Each number is 128 + 24 x the weight over its row's rms, rounded and kept within 0 to 255. Layers, rows and columns count from 0. The size above them is the row's rms in percent of the matrix's.

# layer 4 attention value, 256x160, rms 0.206, rows 66-74, columns 0-79
size [ 80  89 112  90  98  99  87  93  91]
[[105  95 112 153 139  94 125 168 113 112  99 168 139 147 163 144 138 117 118 117 157 130 169 117 100 120 118 139 180  91 107 183 106  98 149 123 159 130 141 164 124 156 177 134  85 135 118 123 128 145 129 150 118  97 183 112  99 123 145 145 134 140 139 148 121 176 114 132 132  75 165 120 102  92 134 157  81 129 139 126]
 [163 147  78 113 116 120 123 125 180 148 146  94  99 174 144 163 199 176 128 153 130 159 173 115 113 130  91 149 137 152 140 133 174 159  88 113 144 125 139 126 114 142 107 125 101 140 125 138 143 119 131 148 111 108 103 109 173  90 129 178 139 131 127 125 146 139 140 151  86 132 143 137 122 106 150 175 119 146  78 129]
 [163 132 139 138 113 151 162 111 166 142 119 122 137 106 178 146  90 141 128 146 133 111  71 121  95 102 156  95  86 133 117 208 138 123 150 128 113 136 130 118 126 154 100 144 129 175 115 133 105 120 154 130 156 111 125 115 143 130 133 106 110 151 165 114 120 129 111  84 137 121 129 138 151  93 140 133 116 108 118 149]
 [129 128 143  66 119 100 141 145 152 110  88 146 168 155 141 139 194 135 126 132 131 113 171 149 138 122 134 130 117 103 123 130 150 141 133 167 101 102 108 136 139 147  95 139  76 162 133 170  97 131 124 130 138 118  75 110 151 113 128 134 126 161 151 128 141 107 104 162 152 140 117 184 148 114 153 133 108 108 164 132]
 [143 107  93  72 137 116 136 133 111  96 115 166 107 133 162 137 155  99 112 162 135 156 148 161 121  94 153 135 117 145 129  85  95 151 151 125 158 116 147 150 134 135 134 153  95 122 153 118 171 131 103  89 152 113 132 113 130  62 121 111 110 153 127 124 145 128 131 178 146  89 131 156 134 154 145 102 147  98 160 135]
 [112  88 135 148 146 172 123 156 138 111 151 142  89 144 110 111  77 117 142  88 131 128 130 156 109 160 103 129  98  86 123 109 110 104 129 142 108 127  96 172 109 121 132 125 143 112 144 108 145 152  83 122 164 125 129 138 132 134 124 139 147 128 140 113  91 135 135 105 150 123 111 109 111 160 120 100 146 154  80 146]
 [121 127 156 105 115  91 129 126  93 115 100 149 175 167  94 146 105 133 168 150 121  88 125 129 121 133 142  85 129 136 126  93 155 168 125 148 148  91 160 156 115 110 160 107 172 160 136 146 172 123 119  99  79 115 124 127 120 153 147 108 158 125 141 165 166 114  97 107 131  95  72  95 144 136 146  93 132 122 136 147]
 [164 114 110  92 125 116 178 118 129 140 124 120 131 139 116 146 122 160 139 156 142 129 110 154 160 115 145  99  91 122 136 124 109 130 156 151 114 139  96  98  88 123 137 125 161 180 132 141 139 112 185 140 134 135  99 170  99 155 136  64 121  93 121 126 100  98  96 102 150 152 140 121 163 159 108 191 130 100 149 109]
 [126 159 152 126 144 109 100 118  79 119 139 136 125 141 107 121 142 123 116 152 139 142 150 109 154 138 108 169 171  99 164 124 105 113 125 125 159  84 112 129 125 140 109 127 134 137 131 147 101 140 113 158  95 135 145 100 149 126 119 129 114 133 117 130  87 149  95 141 181 109 112 124 144  86  70 142 116 132 171 116]]
# layer 4 attention output (transposed), 256x160, rms 0.13, rows 66-73, columns 0-79
size [ 81  92 124  87  94 101  81  98]
[[105 130 126 146 117 145 124 123 121  98 105 141  95 137 106 102 133 125 123 146 163 142  65  99  94 143 142 105 112 152 149  73 138 141 151 136 118 145 152  94 113 117 148 100 202 141 152 116 156 179 109 110  83 134 130 111 146  93 127  74 114 148  99 139 120 164 124 126 126 142  87 134 134 155 123 122 111 146 152 168]
 [122 146 141 132 151 149 124 128 110 124 109 129 150  83 131 104  79 132  97 167 119 151  94 122 130 122 110 132 121 125 153 138 105 147 149 129 130 121 137 122 138 133 188 121 122 167 103 143 139 122 127 103 134 171 127 146 134 133 157 114  87 132 114 160 125 167 149 129 122 152 131  92 106 114 121  95 102  88 153 117]
 [132 148 107  97 154 130 160 168 110  96 147 157 114 122  75 120 149 157 129 134 163 131 131  96 149 104 147 119 152 120 105 150  76 106  76 123 148 112 127 113 113 107 144 129 129  96 125 122 116 157 102 179 159 101 126 104  99 162 138 126 144 156 140  90  88 115 129 113 122 138 136 108 157 175 112  96 159 134 146  98]
 [132 125 137 146 176  97  83 135 121 107 119 152 114 108 117 133 110 141 130 146 138 150 110 113 129 123 110 102 162 152 109 113 100 106 124 125 123 156 114 127 156 124 156  82 152 129 113 111 172 132  94 167 129 166 134 146 162 151 136 122 155 131  48  97  96 143 162 122 124 100 156 157 133 114 117  90 126 141 139 106]
 [ 99 121 130 170  89 173 119 149 169 161 114  98 110 136 121 126 111 128 145  80 123  66 138  85 114 127 124 105 150 147 145 168 138 123 150 159 135 123 144  97 137 153 106 146 141 148 155 132 163 117 142 144 129 148 113  79 126 173 109  61 121 139 128 118 145 143 149  59 124 126 122 163 152  98 142 139 116 112 127 127]
 [110 129 132 125 129  54 136 129 133 134 109 120 142 136 127 137 153 117 132 128 184 108 146 134 140 217 131 137 138 166 187 123 173 153  94 109 122 143 120 126 104 147 109 140 110  94 124 158  86 130 127  88 100 128 154 124 128  88 148 136 113 103 125 109 150  97 136 122 127 158 147 163 139 147 121 170 105  82 132 134]
 [140 123 135 154 149 157 130  97 105 128 128 111  66 116 138 106 126  98 114 123  69 164 123 127 131 145 105 123  93 151 143 126  98 101 133 120 106 145  89 125 128 126  94 154 166 151 113 106 100  81 123 144  89 147 116 157 130 134 122 128 148 132 160 109 120 104 116 100 154 165 139 154 136 147 115 203 149 133 128 119]
 [194 151 124 112 100 156  75 141 118 120 103 125 133 117 143  95 139 145 141 175 137 168 153 130  91 110 151 132 149 149  93 123 126  99  91 125 172  97 159 145 124 137 121 165 103  95 141 137  91 117 138 138 145  98 158 133 126 144 127 185 146 141 134 134 117 182 141 122 150 142 137 117 110  93 104 100 153 136 112  87]]